config = dict(
    num_hidden_layers=10,
    hidden_size=512,
    num_attention_heads=8,
    num_key_value_heads=8,
    head_dim=64,
    intermediate_size=1536,
    vocab_size=8192,
    hidden_act='squared_relu',
    norm='layernorm',
    norm_place='pre',
    norm_eps=1e-06,
    positions='rope',
    rope_theta=283000.0,
    rope_fraction=0.75,
    qk_norm=True,
    attn_scale=0.16,
    bias='none',
    tie_word_embeddings='early',
    parallel_block=False,
    extras=['local attention windows', 'shifted keys', 'gated attention', 'exclusive self-attention', 'capped logits'],
    init='uniform',
    init_std_qkv=0.0263,
    init_std_o=0.0,
    init_std_up=0.0263,
    init_std_down=0.0,
    optimizer='adamw',
    learning_rate=0.00108,
    beta1=0.95,
    beta2=0.95,
    weight_decay=0.072,
    lr_head=0.0121,
    warmup_steps=570,
    schedule='wsd',
    decay_fraction=1.0,
    decay_shape='linear',
    final_lr_fraction=0.0,
    batch_tokens=131072,
    max_seq_len=1024,
    doc_mask=True,
    train_tokens=906800000,
    max_steps=6919,
    dataset='wikipedia_en',
)
Each number is 128 + 32 x the weight over its row's rms, rounded and kept within 0 to 255. Layers, rows and columns count from 0. Numbers have three digits each. The size before them is the row's rms in percent of the matrix's.

# layer 7 MLP down (transposed), 1536x512, rms 0.0401, rows 1076-1130, columns 256-383
100:046115092108140188195092118093120136160177102105092140122113076074128097113098163120112155042078108071138134092103133106135155159132142173150193090195161167150159127165059129161095116107097137116080128174185136154104169080113139194112156134145131143159149116066118125081124105100113146190132172104118189126163119090151152094132120151173087090072067139174155159185105123117176141136187
107:082135133061095159143198126192062110144061095106155079100123168145129157127113097115103119160153086130116147131151143110127103109137147090105083083118121108089152142159158113174156179157117135154184093121137158136098135164145169130131146151185123123153132177133149160136152071110131109133134136066125119082151095112071163150099177089149132104157128109146139122110098199102125098145131
099:135168185106057142097144107172096158097176164177123118145131144152195191166114103139129130165156064165106199137134065115069147121109142148083124080110126187131139063134068163127098124160149167079151125112130074110125108131176110127146162101144161136126193122129153122151150134126057071100177111088140073129159110163209174144156099179100104156118167130076147155171099171169127103155113
107:156152113061078071165115185138120105143121121109155096142178129188175158180131115125131166166116132145056074112117094123119074103105132149104134117127134091065096113169170107117150138149102151166084123152114116128135155124210134113161117121220129098096088164088136098164146147159120126087106152131135100147093132131115091119172106188125143115098162072112116172103105131157132130135199
095:121177106169164111151114159111129144092135133094150053155139110136159178103134166160168156162112163187126150126153136116128120168132115105177119123123108097083113132186188118108093148125154099103110108149156150107106155095042166080113129092147094109195157160117139155152235118077117163104166147127129146134141147156145101161134136117079083120191158128098154103139140175172069122107105
106:118111117143102136174150159158142139127115112073194146117100114157164141121144112096159140099093152114148190116164117162151131108103059105094180139100077140079154166100138125109118137156121149132096111140109192146094088145110113160138118197114102136152145112149138121183152213114200148158126134108105120140138134163168128132081186087143111129189132105111153174112136111124131135100172
103:149138131128129163149099114146135073156168155107178146175149148149125184110107140121170115128143192121132131150065146120130132115107137120104090124144141081113073129148152061172077207069124118099098134144090071122155145157154109094118063135160185115096153102135141123120125195178124146125134097112135127129106126147098156166130090094154158108123147128113156144123150104080115154084127
101:197150215140055175160117161133153179091165165113123102103126096164120084122066123198111074142165136138124218127082066111098149138083116171136164141153237131182133129156158127164120122143125154151182129136146141074121162202169070108112151116163054135132145104136113105118148092132155133165124138144090167068128098137168135142219097160144119108166110076118076138179133138191143101130146
087:151111059138131183152140184069167094122121126123130090117175131132175102137120135104123164188172129152141108088125179119103161163089113122093160174161099161170117072128143200096134111123155134150146189143068134077087101072225147141137171139128112119122092139138135098127106173153101126149111053127173145166131171151079198105184130095033192143105204078121102070063095112086128133174139
093:112177081122079148191110128200161078111149174118102096133155154160115119044108104074146144164145076078094117119107156095080099099102168149088101177145097228144172105104102092155174110170138111143131110187150113061151177089101109198143150060127123169092110181152107136138126151113154166111154111119152173126118145163162170135126187072063149105085101096112167157143133096128196184100174
096:142139149093142127126159105087144095098183132115127117111088082153119128131126092169091120182160165175137116080142145098218118146155114139140140085103164103082117155171094181064144130120132125088075160108107118131159152077103123123070164128084143165193081148128133126094075175065127146109181134112085128174104146132104101159098114104142126100153118162089150130139106130109125131120161
098:132093144172126114128158080139107101147123140146132145133134156133128145143094150141140105105196145105110180134068148114129102135114116111087143128175168129146149158184145083136144111083148089087134120141154148070135128132159152129130127165109087136127127127159114083126142150102093114088113042141104144172140096102154118148095119019159107094119129130095184065099115119120133081129161
103:202140173144121112124142185130143098093163193075095121140186170192151136071140148097127135158110118141056108115177162077143137214088168136113100152050133126119120080181154153086134143201143108135134117118168098155137105133124159142190142107215097149115088060190096121091176193154140167103132166172109130090114152144077125204150116182114139171162107139167103085170099146088144122136130
112:101136141111142217144117172162169124146122120155197143153135152170124124118147165091100103097138135129173201143127089150164132125133142174124136105161124056130119127096121093102110129119141159146136155092103133214106072171106111102084105054146156114091085126124111070143114128180113114098145152152140115073135121154124131199103120155134125144119087123048057178158103109095160112089146
106:119168131125118170139154126125169125135151150067183100122110158134089141140138142128164137118094127122116125134136116122120122128130132090073182129148144088131145135120187183098115094176130166103179133141093167102167135141109150190091144122137107158134134086129106104137195126101114110119082121123113161093124156114132070188160118110173158128097147108089103131140142096142110132078097
104:078178115197081109128123108150159119081181114097156155094091175093079105121119117095133121173100157133156129147139113161126139151153148177121180148150101103101103047110096128131174116129162195064139141109137106097016136085115107131115142125101169182138125134080107115165149200172130172173143150113111108096101136167148188099139164118115143077055126127155145184154140121140114140129110
101:114115123135122160109173141121111127104138150093139101093104100180135106134149148142151159192119141192107130165158126059078158103125151134144146119129105151116102103127137160122131137149117141140144083165118154158150107108104153112166141141143176132096083186130117160059122154132075129125245125122154152129088140095098119126112068094070113152136125127157079092163141074107126153119172
101:095106092095141107140158113121118123051144154169119140112118145187184006073109099098138046140182103175076156094143138140136164074169144154124091120103149167086134093101090169057150154164106164092094106164165167086174103124101122147097094159153106174119134072121126121127125090154095135147119115137153165137155179139117056063108138124104128087101119163106088115141169084143176157063101
106:118104156122087067110135212125143084163105133134078079127109131140155127173139113132098132062127095145186099137140118139117071103149141095157165084107170104136202135109093127094119109063128106133108121183203081140134061122122143111155084097124105116079164105160133167098074197108161081116166146113086152043122122124120088120165117147139119117174167148120087108097113176060150204127117
092:128167155127156086181165135125111164144107111130094180161116148122138106121133146161143081105139143113114133120185076142115090134152057078109084094124106132178129182125133085084140095079073171179133059151170129123162090192094148164148128162141140115122116110146142135138102118121132115176110111170169153158098126122091126120221106147162146145213101138047108105125124069146096131120174
103:101154121122130122160094144127141083090144156107183077042068148119201158149158134111083131128157066127129090072109196171159091157172165113132223167170131068133108133099105144099141107155111094072197162133134126176175083116088107138119101126156101132150068155142101187121113070153103128111164129112144036139193139154129126111141154110110154133094163139113083107104163084116119157119084
089:075148171163171117111155172066084182124124151131141106116194149086128131109115163121165115177117078124172088185156137136158112148134149120142114170165106076110140108161084112098103145134152152134088085100081129167139146137129140112152139085138104107177077097143137099171136157154126091134144131097131070150078104140131127143145147079154105114093124142084070115086119119152134109094133
092:123115106166131101111157119123170150044107092159183165139138113149132165169137164176114171109107148167103127068123054136115161124175136153143152096090148147118167152174214201133089092154141148107136177096038126074135145111109125149118138079183159118117126141122049095114126150115148057093121143090140096106166158168125125181131151081114111133148133129121161151086136154195147132137090
105:127128079093121103119124196119125102070168151145126120150105134122103121116154109116096157199110092195134140122051177078099197140156170110139085129095118125138082155148107145126086133118185129109112159116097145183021105131155139135174113171125157158134078113139128037108126162118121132134140115148151123127101086122120102131136161144097116143109162159157169121141147143127135149126141
098:139080136087130072147177126157132156141096149164121156108138140169146080164102122120150174135135135128087149098118118167137149119117131141100076137090149113163075198176183064145083099117173078132202094143167155125117138089199196144175084159162118155119171131188092185126110144100119152088130069193174132146118057154185106105123062127075114126128131097143122037052145146169147150155115
111:151108157134123081075139125137130146161169068125113071163123121131083152161144137129138115182163145105182147169117127105145166128138108122152102113171171136143112163133102141116058102100121047104160150111083208200108126171175103214171166160165127112098112135108137216106149131107173045131115153115151076138120121131074119127150064200079143138162173061114198164154107111119082085117107
095:151153108118084140093115135165199119119146073161121132156128142172116071100138160117103090104119096134176132137066140125158146086126097157116193086174152126145140079123136144128096160133121155102238104116138091108137109151185141099107144175127149171179179128139100115098137097114078151129099152116103115103145072083062184152181144124135187129115108117171102095152063131177172135227086
095:123121105084077157120154107115090209159139133035119098094183183169110179091199172138159087087111075137095081136158099150108132096084125091186132165157126135108114146103093133160126099168077099169139149100128147133139156100098146139073158158109124118094145115141114045104078124153120200140137170083133159144103126123155087112112109133113127088141115145118163106060098101119087076117123
106:120103135159103074146123124139135192189106150155093160114150194103079070125077127110138082097100166132104152157127155108149155176137143132112095132108162145124112151153107092104167100123169106128134121091109116067089169170135136128102151097133107099089143177145113168123103120165164094154117155111098132117131164136136168100133157185151120149150143108105075148093094187135112092145149
098:114095119129138069131098114115079168068148157192096152093088149138097136150142122171144167113210098122120189107113079100140114160132174177136133108166117164140146139099117120085140105083194087161112090137124143103135098129093095126167101072114112103144113155152106149177185122175076114106127168102167085144124127162137166151104119157108158176179124134172160074148146177126098143103083
111:106123149117111104130193105094165177119138093149133153094048170160081115118084106089099128163065167175153135149156132136096116111134182077142107120082137135115126157160057182120096155094174155190122118143154142127174116131164148090154071140170077130132109112149121156095192101103113139103179151138147144139102121166100107126120123088093104146166147144156093131120142093204111076129073
109:129168141144080149168148111110105057106146114136124132174077163144122086094183171136198122096125118135130157085154141111148166067134087104094158133112100158161135120091162101118087154110090079144098134130116145042151088124110140112098096181172127095092170122190117128154122109135155145085079129097095112122178175117078152149133114134088121069168115069090126200253189095120121159124132
112:112122162128097173108100149157173099132130125197130090074137134137162147127149099025170156150136105167075211146170145135100145111077162097145144165136118142141105052144122145131123110091125106090126147183145097193200164121112115134111173088082115151058133180100030121116086117123202065175116091131149107102144138125158115106135142100121150176104132133119077110152172156156123178151129
106:117091117163175097136107175108128160064173088178171171127102058191149143082143175137090113086102057123110133138138079145077142097162132123108153191138125151104175105099091106131082198137171170113166181172151106133125156143105148121104118147076108151140131096067122078161165160099157098115126194167132126133134148163116072059125167125173096200133154142082120153113114187165129114125148
102:066125153115111170128130068098102099107103132117107163088115150167085100065123133139103152115108124124199117179076140109181184151151094079173174094159088135136103076119067074134190121117093089074099202174149154055146104151154131110132097088105092170181160180126143081152078092153116121187121182132141175142103093097119147140114197117156208112119138135185127097087086130118160138149082
097:128135071152147074129138159104132094120196207131168145139103127169167081150103145157104143118133133184085092088152060178124136116148121172177117112098168132106088130161148068145143128069134076172168183133113079112108160088151112162127131105130158103124090135127188103082082103054133082177100184119126101152095113158114147117148081098152090111183136168074109135135153164147120102170110
100:140101083140164116100122145127106142141132158112108193137106162107143157103128094127119172168085136138095154107135094174127098169085171174134068108118091134143148112062097125140111047136115188134122144144064126090157109094129131157099127179142185070097107039119135184112120119129111093131104093142153136117071140149134098128156140136120132165179115124127097075140123138053170133129171
109:092138143163123171090128081138080199174124164145139182127140114092081128155105076155110120147125099154165127190155122143090120130072173122182126144123130201146177152098119115121131119111129136148161091136130193091097097151116129120093202142127086108166173106185122162106136122201091137106129127128119121135155126105112125120176168200151134128115154094104134186125165053113090115150146
092:178079101140142172110117132125063082202065098123099124119107143138158127166167132150177155229126134144104086105125122075129105110129177084140178122109100111110148157101165118148166132120158124116157072119111085137171109110162100163167114114133100161100144136137088129072104124128080140129139106163130156113062068106066117151045112106134182112155130163142108149126102154189132118149174
100:113188114122164169159182107154150102134113099136116112133183125137105101184189109116182125131139178091124134116169122104207126115125109160157156064146138069104135126197180139164141142100062133128182125136080092119120186090186159136114103190133151101152092113168146106124158144124122166034175135111184150106161130110095141122099053168098111129119065107133175126111139137134172149146125
091:108134102142078145124065079109158137132085154089190148108096132202122050086158123156150095131133144092117167093080108147158095125126134159108152095150174128098088154163135092086098103196148120100136135080086064184128109117133107131148077083145070096109140094163139113129123171117118121162108158120143150085115151100188114216125158095127186080183115161116119101139150083088197112160159
100:150124097097167079186149196105126141183204142141099168080152113082112150157074115132070121109118108075141136109134073151131147109113108145094147166149173126115112089100097137000084115143137102150130114079143145090131098145078128043134180100149189154131162161083147148148116097156137107107135159146118149157092125160100181123225094169076109146130113169113129080214135144146149130133083
122:110149106097142121215080142138117102081202152142118140120156131134082109194157090145119122189085109125094118177100121184152120121065131130140126099153195133070134138072198055100096137141161113140144098105124107138117153124168149141132146153092094148137052148112127095092115103153100177097136113149117107129182172121113120070135209127111094167123105163082063098183052124168076110140109
089:134083167168127097129083087122138126170130109151058120093092148128178063168086088127145155170116063073213096139070119118139150111138167099111145148179147110072078091148090224097145155087128172110137183157112117137165109110137171090106160120061158094124116097129131121139154213148119159085157124103134144102143135142075138041133147112149133099141119132107157168163185080158121078197125
106:145062116126093103111158150125111091072125168149116197150138147161136167104104172120171144128107089174166147055121126135191091142109116118092107142122145148194106110124115086166212113099155137185134100110166107160118113155136100110148131110167138124164154114086131202134144201133132148120055179141134144102120194108085156138106118025109138123112086151116050147121075129192080149139161
086:156101142071089169076195216117136144075131075069096169133097143128158156144126105161171065121150128115135151139123057119126074074096196106176104095129097136162112100203135138176119173113118066107121139079130143141138109152124105129121165164116122166106131097072086100117080152109143093144142138118127130094134141190160085125118156156108106147160115103119101136070144159131070126108174
110:181125167177112121095195128151165186106071145119114121176147149160125111042167123136134097067072054162165113111160191099113128101162150155145161097133080083095102139108143141168093109108102106092104126116136049165108094123130146187176106119119124150115059107069134171147138137133117160153119108095147116118140130211106096087159107121133106074109149085154119127116095148150181192108103
099:175124126120057165135152155146087100081153147090120113096138195068132199183122127130129101124175127091122047122100143107127100108114146119120167106111118143130110127138123106214152150132142153160127105098128162148106155192177132056131127092138124159181154119110106096171142142168142129110086128140116071148105145125076076125142141121130094128180122148187126169118051082076158105155138
101:070138130153108103140119076088140159117102058155143161147109111121160015158125108166203148085113111083145134031148137135120136128142080161110109135078089100169160151098181057133148151152183137136099107116123152155128152150109139152097146089124178101067128175063135151156169110151144131111127161157111157101182124164141093087146152135072119169205104181120160114159142154130142151095173
100:070161151132131118101158085122055098090111141133138137128133076101111076169164113123123100147123076153145092205124139080179149146152183153160135151128137120155092146135087151119163203128094090175149123158116084129123143139101163101067133104103116179075123130114110117157128086095132164158098147174137092126106092076147150118107175116109117152162153127125120047178132109091159124121104
100:127150116118110082160093109124121125183113158100167149139110167121077105136225079132120159157173133082074127065194169135083146087162033108148105125114127136169152159075165126065158051136141126174093065125119119116121143121120174119132142089127129089120097096139124139132134118136144115128109131168127111135110128117122137143138131186116102164154120156206111107100167106075105111129116
102:117082145165106103189091165140088180139090160158154082095118117110119136115103205177177126113158099201139158134149140109143138195153196149129166120204165128173082103107174051126147110159121124113130178147128141153130139141095090111213083082126110175129151117154155109128123117176161210130130119089095120171065119154153123147110114137155100054161130156159077119088154101120078133092137
104:166116130091104083132117202137176136089116123158100110099127107139117124188122116110179136116167103149184159080094105200160050100070189135151125104070100098056114082137199128109121115137176064157156140112155141149078145114130183117162107109178121136175070116166166141097116144169179108080183083183095164155132142095127178131166063146106132172117186085075097155104122145106117119117141
102:120120122178106162143250142182152175119100136087154161152091096170167146080164160113125127115159130134145126095161092108118173090102169101141074085176126105188122138162070093097073106137106129186160153129184118186081154164152141162109184119134109199128121117097078109126161141178139118093129049093184102144175163113151076081161096133106125058130093170078147134125181128147147126148176
102:119119144081112118122098150128173118146059126143146185120091126165077143122142104130151114102059142143162109145047091098153127151128136136116178085112105119156182129089200146091147146109135147192083137168119098085098181142178112102119130169151106126109132186116090163170153170120129125151086155147224143111132132108189123124155122152098137053117099148071128185107116108165127127155147
# layer 7 MLP up, 1536x512, rms 0.0507, rows 1077-1130, columns 256-383
099:135115174100148107112118145145154130041127118113129153106154116134089155088136146236131167102125140100155140122135095142038116177048146111130100117098144108100176195116216170077149127125147106174146120056074044155100162135135103046083095125176132150065094127127115140103107092157138152136105150161161125092132184123141111133092091087092156104125156108136131137116099078186100167156112
096:125138132157121114132158135118132100104115130184156104129118116124098178169130122166173165192140138150115115134138127148130110109042149110132123153085109042152096054153160126146177095142076070083057150163137121123112115160128133125124112115119116093119120149136151075132064134156167129151150153122141160096153114101115151110128137064116164139153104167107140165110180105154125098196127
105:112032137111131123101092118126155092110085147173151147122069139155162091147108145100119102151157120139198176079030179144155117124104169046153081154096083132138138143101101082180192174098114214136123117114047131163159144119142097166123129097106168140123068107145201106062155104129109138139138110163099073194151143110102114111136143116114079144168142119115130115119122173076140144141082
093:113114080136118157094142128176117081117148076160153146088215109113104112151083113043054159122129198107126137170147190106062121077120095165062132117185166180107155119083184128123130113062158134077144174180175182168157122106121098139112162142162142135090149097112163167097109101125173104191093171114171129122129128131115103148140112140144063163122183113188190143143123147131116157197155
101:161074157105090135100158087124092131071112148114158183167125094164196126145129099147105147164112178079192138070120163118163076128124108136113085079104128127118201060177129118111165183169152137123121125040161102103181087091067137161113156157130153141122137163184125088127092110128164158117134140181098129127196151138143117117079138103083140196146166093101193151146104140146112212105144
101:150129115160071099088151117148111183061098128099158158141143097122177137187111200096107178178138152092100094132115128123121108071085175122089106111160107138124114047191131180162180098146194105126144177135074103127134136158107119090155089102129136101113156150153107095086146145181051146139094145055114145126169091161145180178169133139089153078098155151095127118186165126111122109150142
100:163167133113069075143197095086168131097072162133218174150108149093152129159136158149130093098096129108086077158144166117086113142034090178120087118154128127076135120112121129115130146115194126162131105093121129160038093157117102097134177196204107076117114135148135181124096113115070079150132148108162130168066077116113078164061167182157122111113125174195134175104134106170095146169136
094:154141115067105083124109095102117140077089120156121189080141129118153132128087161116145113140110125133167132168133176147170081095111110117089119073162133105103118135172173175135116132127217169133118181151151184138121128096136148121109082127080111082104145130091153113112096192165132115146084176099107139119142187136087084120075051158116161154069171092109081165160129203147166110150105
096:111141118110150146113119147148137162197169156089113175141160126132110129085105151100114145092147155117124095105106145094142109170088148128139149122134140167139206059094114136071136136145137132183164091128107149123128178135128091132178125064097164077090176178141146084111070116155108093118052170148169093087129110111094078095100175139124095162106156147103135089139126129162064184131116
098:142196112128101153141119105223123162117151153072102157190138175200160107184136144147151159115100112164107136093173089142157125153109169155127104180145148088131160177113129149128124130089063133056090177144156153160134079097143121117106153061120143109061145107180127127078077090083132054146129134107102146110125167118101166156146100078124101134105111087196146120181212081130147164162093
098:132087144155128174134137115120144097111140159093179135126105123131139100109104104112083079135114165103155209169111139166061137152140121097086180131106183074129184121191113087147110132117181193109101124131137083154126121094119142110104117082119151100139079091123209118140064161174146154191122141109105197221123116164179084107117134081141152109086139144120186115172154146075091137161102
102:110094136101194104104062115167128121077033167135136158103129145075154098128131213124152136109113142149087120177121104159170152158114148119065154151121166136150141136110135134112146125156123112099057157143107073117117067156108120130162042126136070146112142157127141084144194121124131121131108144116144124138127168125115158123040098053119108089090159194144116157077117172139157074144111
119:063061152125225156139079121117130185097083182142115138157158176188136136120142164109134139072042165102136179139096178118108109140125178108100137150127163135147129121111134182136175099074181119171156124125139197155088090198116132097111120152161183073155083092123131087166156124128106173155133123124158147130126148174129167206111080133105077108140114140107119136131125089150154123128060
105:085115110121121152164107162113118107156152111087107154140125088095177116074122099150134136131161166062101147150099158108152164158137192129088179125092146150125099171087167131130131129178108133099117133129093089120091136123080157124073142149092149133141121124110109140130065121076140100119142152134117166143139178121092134105124128079082093173152090106076175124153221163083092103122103
101:171101123099149171105077126084081095090129190149190154154171138077153100101147165154167119083064149160119114139143156155046095081123126138109217154117094110048166080172157162169156150118101128115076138112070188108074127136124091154104120132121165087097138107147165129068169148113161126136115100125136160126111137117147112093144158167103166148131191150136130088160069193173145116140161
099:089155150125146151107139168108126119097110145135172138156220161103122116143133170190093123098128161142147151165104137163103043178128150083065123139145091141126162172108088153099115075081052165092131095161157170168106050060134135094110116184077080107104116173128149156045105150126090097106129153155137095130130163092109136107113135128134107108155209102116137188193221138066100109144144
100:138177183099144164130060176146153180109146130121128184121131158150174137129113216117123123146154170176113211205118098131124126122060119172142173146063124161096193131151106138135133133132155106125175127115117090064158106127088116100138151167114109116195113132182134125086074130117088160196146149131143118106095101160160070113114161131068109138190167107114097177121140095079154135186128
104:141107132120175139068097116116153135124081102138101087126123137151116160096092109107079153126071144127117094127064141157130123073125135079138086109129131100130121112119123132117174118120137153123151126101177151137129144112142145126196132092100115147110117114172101074150116079152133114133174146181165171145110091113159191175140119110081142149140165132142103137069156091134099111126137
095:100116093056120131169111082158134069129104151192130128175115126123089153150139185122151116177110150080080134133109150153119095197095134115165078151067129140104135116086137125147143127110053137138116111072062064152102121077145158089106151140133143108152186138081163121181152124148130129139155175124090114143162053083144130123090090124120117131078149185189149136084120112124132145172122
103:089199159159157167128149143175147113073112145121124091069047092150154102107131128082085099118083101173122133153070158149092145092079153111177157124155091058175177037135174071201184179126098136133123135149146093159126136148141121119153064130124100147151136160174141137114170072134090109129158132117139096151112143154097103101138136149163115173113135086090063129170104109137097114131117
092:086067117121141203133134131193143139181160170170132163105145154120145117080105095098056135131125109144149133091066135121095130084114111146151144143144110127140142068126204160179082120134107162166132160119155071175185086119117119108117143113130155122138104152143141128112144182146140110168097091138103175146177167166143078113160145214104116161152103099174127077123090182123144069192136
094:165144154088114115103087129174080116178138125151054159146113105060112154083110141109141084130107128106107152144065207087123085075091145131096140096103157088109111138092147096175097199109116130109166141125126089131122103150140142096080131111097123070148091155172157149124115086113120161148162078168166108139130104091099113110178129205108164115123108097136127166167168104105099128144142
105:138147138135149122106133105149091094185163142101090104129141113178184119192053122126144172109117184122150180141089140111171120139132110147091173122096127174162128073142145081171138161127146184167156105097102150185094123081111121152138157122123108107165112135176137125117134113109141122155126117155132111101180137160101170131153105093099154142221163127089126164087118056142133109111144
100:080135155140126150175123141120158063119137163125134088074134111163162109112126046160063112137186146109153115124094111115098126183118113131123161176162123147131082088092111121193141172113152155108045133150061110139125163167076080147094093074119179088133085095075136143207120117190171076133139165075177098180129148204132080131136135122140169111143124134147098106135104156105164148190099
107:133108143077137152154155121212134050075110198125068127149125160052152164107095197092118120161106081127140061093181130127142130162144100092120150116110165078159142153149083151155153124117090148086115112166124131165164093083087126122148110161131106108136153148131127147200150108151186139143088096080117118101143165094150167124127148089151093095113130136084095105122179147117099123136136
095:143155100134111148165204102160156096082111135175133111103120163167138123213124141159120145077117102186163116123062188136153121158114087182116106087101127119110143068131206161158110139149148186040102097123187126098166043066170154110129109158172186142132104157172141140167151154118139081101114147133135185146189123122108074125137135105164089129111143162196154105177121197132139140113155
099:115105085153120136167145148142150151162164132130140116098137110170105145124138139092135130093095106094131103129138153112105089149160139153058184136062051122076109094116124114159190074130148148119156170129150095123079139113127065107078050135178125098193142126139091146106110115145153104083192104101149125108144162120132159079155169108135136191149127105150161125177140134101143161142122
102:152130106175147182169198087164092134084119177095156095170129107106108114192094121178149158145091162149172110091177171130094158139165076075110164154185142208143140110137165110123097160094133165141196100088148139139092165086142123085153093111176131121163085114132135073114131194050090124155139116092145144102124152127103140156124188148161095151157202182146118162076146108116123100132101
096:120051146112082106090153151129146160154117169097128197075126149116165130153136176109120121082131131173128110034139123150131122190142178166129134067126067185174140169106164080150108163146091074093098128135143113102129116100117080092149122119107129096186142124173112075146137132025101084147126099116112046136109129126121114140092214158086158147219089149156125192138085094098135126132111
111:205128147130146160121127117205142154119043196179097080147093123151130124123112083157144172151099151072211063128099083172182110129109136131097102095146095084099111144115119128074157117108174152059133086134083090189137124067135153154068068141090154154132099141156144147103098120140202144189110145123059161199117178088134104134085109137166127153152108061078126192141143130164101187127112
102:146108175082173090085097098159148179114113141116120147087154160118110159103154104133169157140111220086149114120101129116131076135130143102113134161076115147074115081110153143132104122152123097130120126055089102136126095172146140074132106114112130138164115129112117144127153112144051094207100165155177135161086173124144114140147076125139063153102203107091078142092133144124123179137130
111:175118090097166158119177096180092171120137205111107144165160074184159133085122171113109126148122171147109131192132127140116176102132140143138064173081162126125143150126149209125134127117170172118133126089156117121115156184094168104129079175186122154107110158127074132111115147137143165134109074120149140177125149140145149194106160174085094096125128119184179155135172151124124129154067
107:119116146111109124100199069106127153094145156132077150136198154188122130140152098127173178113146120079169126104153093136160127092079141115096101113151104072170133064086162118140100149083077088132140124131094084153120117134116146098123141148150113162077150094116101114080151204126181156143083110164126145173124146094163115166100105123169157106184200196132132182123122100160113130111057
101:203152076105152060119067188154120124112155120145138096167071151132086164145122121163147084109065094116119082129171171122139136087102191179095162127128116083145193139113085115101084133146198139198155158177060108123117133065121111122122097186104141100119128156122136175127170196097095094086145152093116097168093108157103089131178155107138129142138200211107138184096108134116183123114167
096:117186206110124208134147192153131089136109117146154107131188098113193156104183146128038128151101225145133093155082131132141109104184122130121133108165087176103173133117127184113090101158145163123137110137110180089139124147110192122133144145127181160165159140203109121152150089150145127110093103159139137159160154172061119167121150138165199117108120118110157116140163121147148117104106
099:096047141116159128152169140187138153084132098128130131118154167187156106167123140094103130147155143202135126062102109138078152116147149120091174129101070148124171151127120187138161128102166144127151131150106143153134108130164135149116065154174177127175115165116125176128201117084165131141067144122120127092109166139077108132143112133151140202156159085123080148173151113162158131106083
109:123109123107109198117166077123094124130099142137135120136188096138153127115104153146063128154112141080158095092158134091055124117132124132145150120146155147132176134103103125120159175137104234159112094113123150145035111163084136134183160169164095132136113127173112147124122144136143084124165104172120130126118112124112147124104091179162101115125116129165128187132206102051145131132140
096:128082110101122081194136124070130151140147105086023165146045183147173163109144075130152108088094135137164117097113152166125161171150126133082073128128146097116117157100129163066185107050124113159080085141151138150127084172144101144089149187131142095185081152126226135138123078128170150132151086158128139122175134148094123147147102209118159143152091084125138107151168135124089145129127
098:142059117130112136144094183164114104120122150136118135171164154170149096127066113098037158175190087123102134108096094201126127165136168118090155079091126189126092151106160097132133144102058155119147136096145112138094103156129071116174121120140093145177109114139138131125117115152066106174078134115115126126138180136157132108117125094108154200143138082138153115096133123165119105104117
096:096155164124132118139108154191078119162102140139182148120070171122141177097161094167069086102103140144163072140051123143156139126127140125178059082161122129156159093172150104181150117152137125135123131113077113101157139147114133105118121125125108119098140119117138172155185109090116094112113111136146147142131164127147122124157157112087063102094206164085102114090139156144101142087111
099:088134100114093140087156123163177140155089177118123178137105142137186160151113135180113120119108155174118048090058149107191161137143154073116188121059133133153103152107117184115151168111119136108083132125066130102127167207173108116136137056120142137098150107163090139150217145197198136160087211100096141138088108132151101113109146135144133104160137127106124135111126133150191169151039
110:138152125135145133173106133078129124109084215128146187138180077077169128106128116124100170147084113167103080135188159159118108142131116152164090170113172106124089098114139123133126133143136137102167088149129118155061172152132145116106142143104120106122108152112108119124133127145138083193107145101213134226110103166152082132125238187103061113102156119125083132199149115147087114087085
094:094131130118179136180091157204089117159116091125164076168165124171147079160115114095078062095099121124147130103101146161129156124084161151140092093142096034115104163193197160136147120138067087088139109127122064128118147175147136131103135184147156099090101161106146164145133176100094080098155068098126169143179142077124128093214080128109138142079115151079088133170156108128144115109145
107:095124125114113100109093135137146121082096172178150194139191099128109115050124140149127140116139124135155157147148140083056153143135128084118082111159156162130104162163142120173128153134095159125153130077180129083140205099060129118125079127167145111132150124116142077142195103144124121160082140148144144211100156073132069112148112098154107110176158110135171168113207152117099118146114
088:134122156132119096150114070158163125113152118169157147147165169098169107175116143147126135186121139143135129106133143132110160145090066167089134134071181116139143074080111137179133080113179201091101098109136147161096141164112121171125113097106071124089130184109124128143108190134124130166128124113122105128128190033132146155056150112172102117067110118198121132107155184184124070094119
112:154149135111116128107162164165061096115142120101141119096144068136117115160111146178113166132125121131104125085104115198138198166092150088117083167088155122146122099103122089161104108104147142146119103112101115138155141100168144084147113110124124146155130151138138108153162158158097138143125127132172137166121120115136152150126120099078151156138146134147158120149134131076109129079095
098:144111156151114106180085100143105085104088120146146113087129104140142093143120098125063117117085103124141142127195085141111132146114180152108096072131086059131151135143194128132131212095162137152100116100129194172106048077122169123118171178107137125083093091088110084098138084120173096167136200125132154151128096108152109110181111096075092124130145096138143203103121095128134154138203
099:157163118118063097137134111120178172118107124130115107150174153114134154144130162153087097133111176106133117108142126122082160078100107099173165064098136115177164078152162204129082087174174153133144119093109152153128166107121089064149118125133125102120140086172161114098106118131072036147140104073113141181052150102103090109122071091100132112133097217152118214103206158154133165134184
095:194086197076200087111151139103125149165178137102075103079152189148114110135086090112116110146124167080168170130107153110086100138086136120082145087100079111127176109135177079118119169091170174135112076100168183128181118132165098066170152158179073103132096141189131149086131119106102124129163095139155130089080112140071115134112095105122164156116137201090108181116111114152116132111133
098:134128215154201061088161111167194079141185095170124152161130174116123135164142108108096171156094154158154109084171152162121121084125160188117119140101099133100150159149195092198175133130184203074126134164152130132122136086114119124113124142136168133102098086213122161081166104119078128095134092130181143154130128151073117159141076114146051200157098155160105154126096195148156114135147
104:070137107130150147065093179117173125090080167114121093084077126137105148087117160141124148113109096162127062123089184141047100106067199102033104158135111097150119180155146120124134119145087128178136082105071155118154134133073071139129053134105178117086142114103146142136087100122070146144150115125160143138153140170130146131124116129091105080128122156117109131161163091123168087104092
102:130151112136166137131152168119162125113111166148102195086183118108148147152148152111128192097070115099169090107141121147116097113161102101146123134106154148125120120109201174132085171130125140105137106091137181076154065103169084113124056130155097075105162213123137132143111072144079113099059135120121137144119086149101136182157111143203112157186179128129096189182111169098191122137102
101:155133130164138107114145129139086142132128146135117101103149148170197093133228156187175175126156140100159130152033130148138088098126156106106173030139105095131123098144152144155140126103142094104111117157122165140106161130115174120076131143090204043114110139111112081043053100079100089121106145104148159157087164153100110117108148182044107143101146133140095124122203149076130175136057
105:070153161105111114120157097204127147123057105187138133107153114097139128124101144152131149179120153105133137153073126145199110167084091137120096045126156136150100080165105169173171207140116181173082137126141067112145151154116082072126202159183161113161107117135148129104142109105109088197143093173165081154173081162095081090117124142099087155169129132167132137146145147141140194123110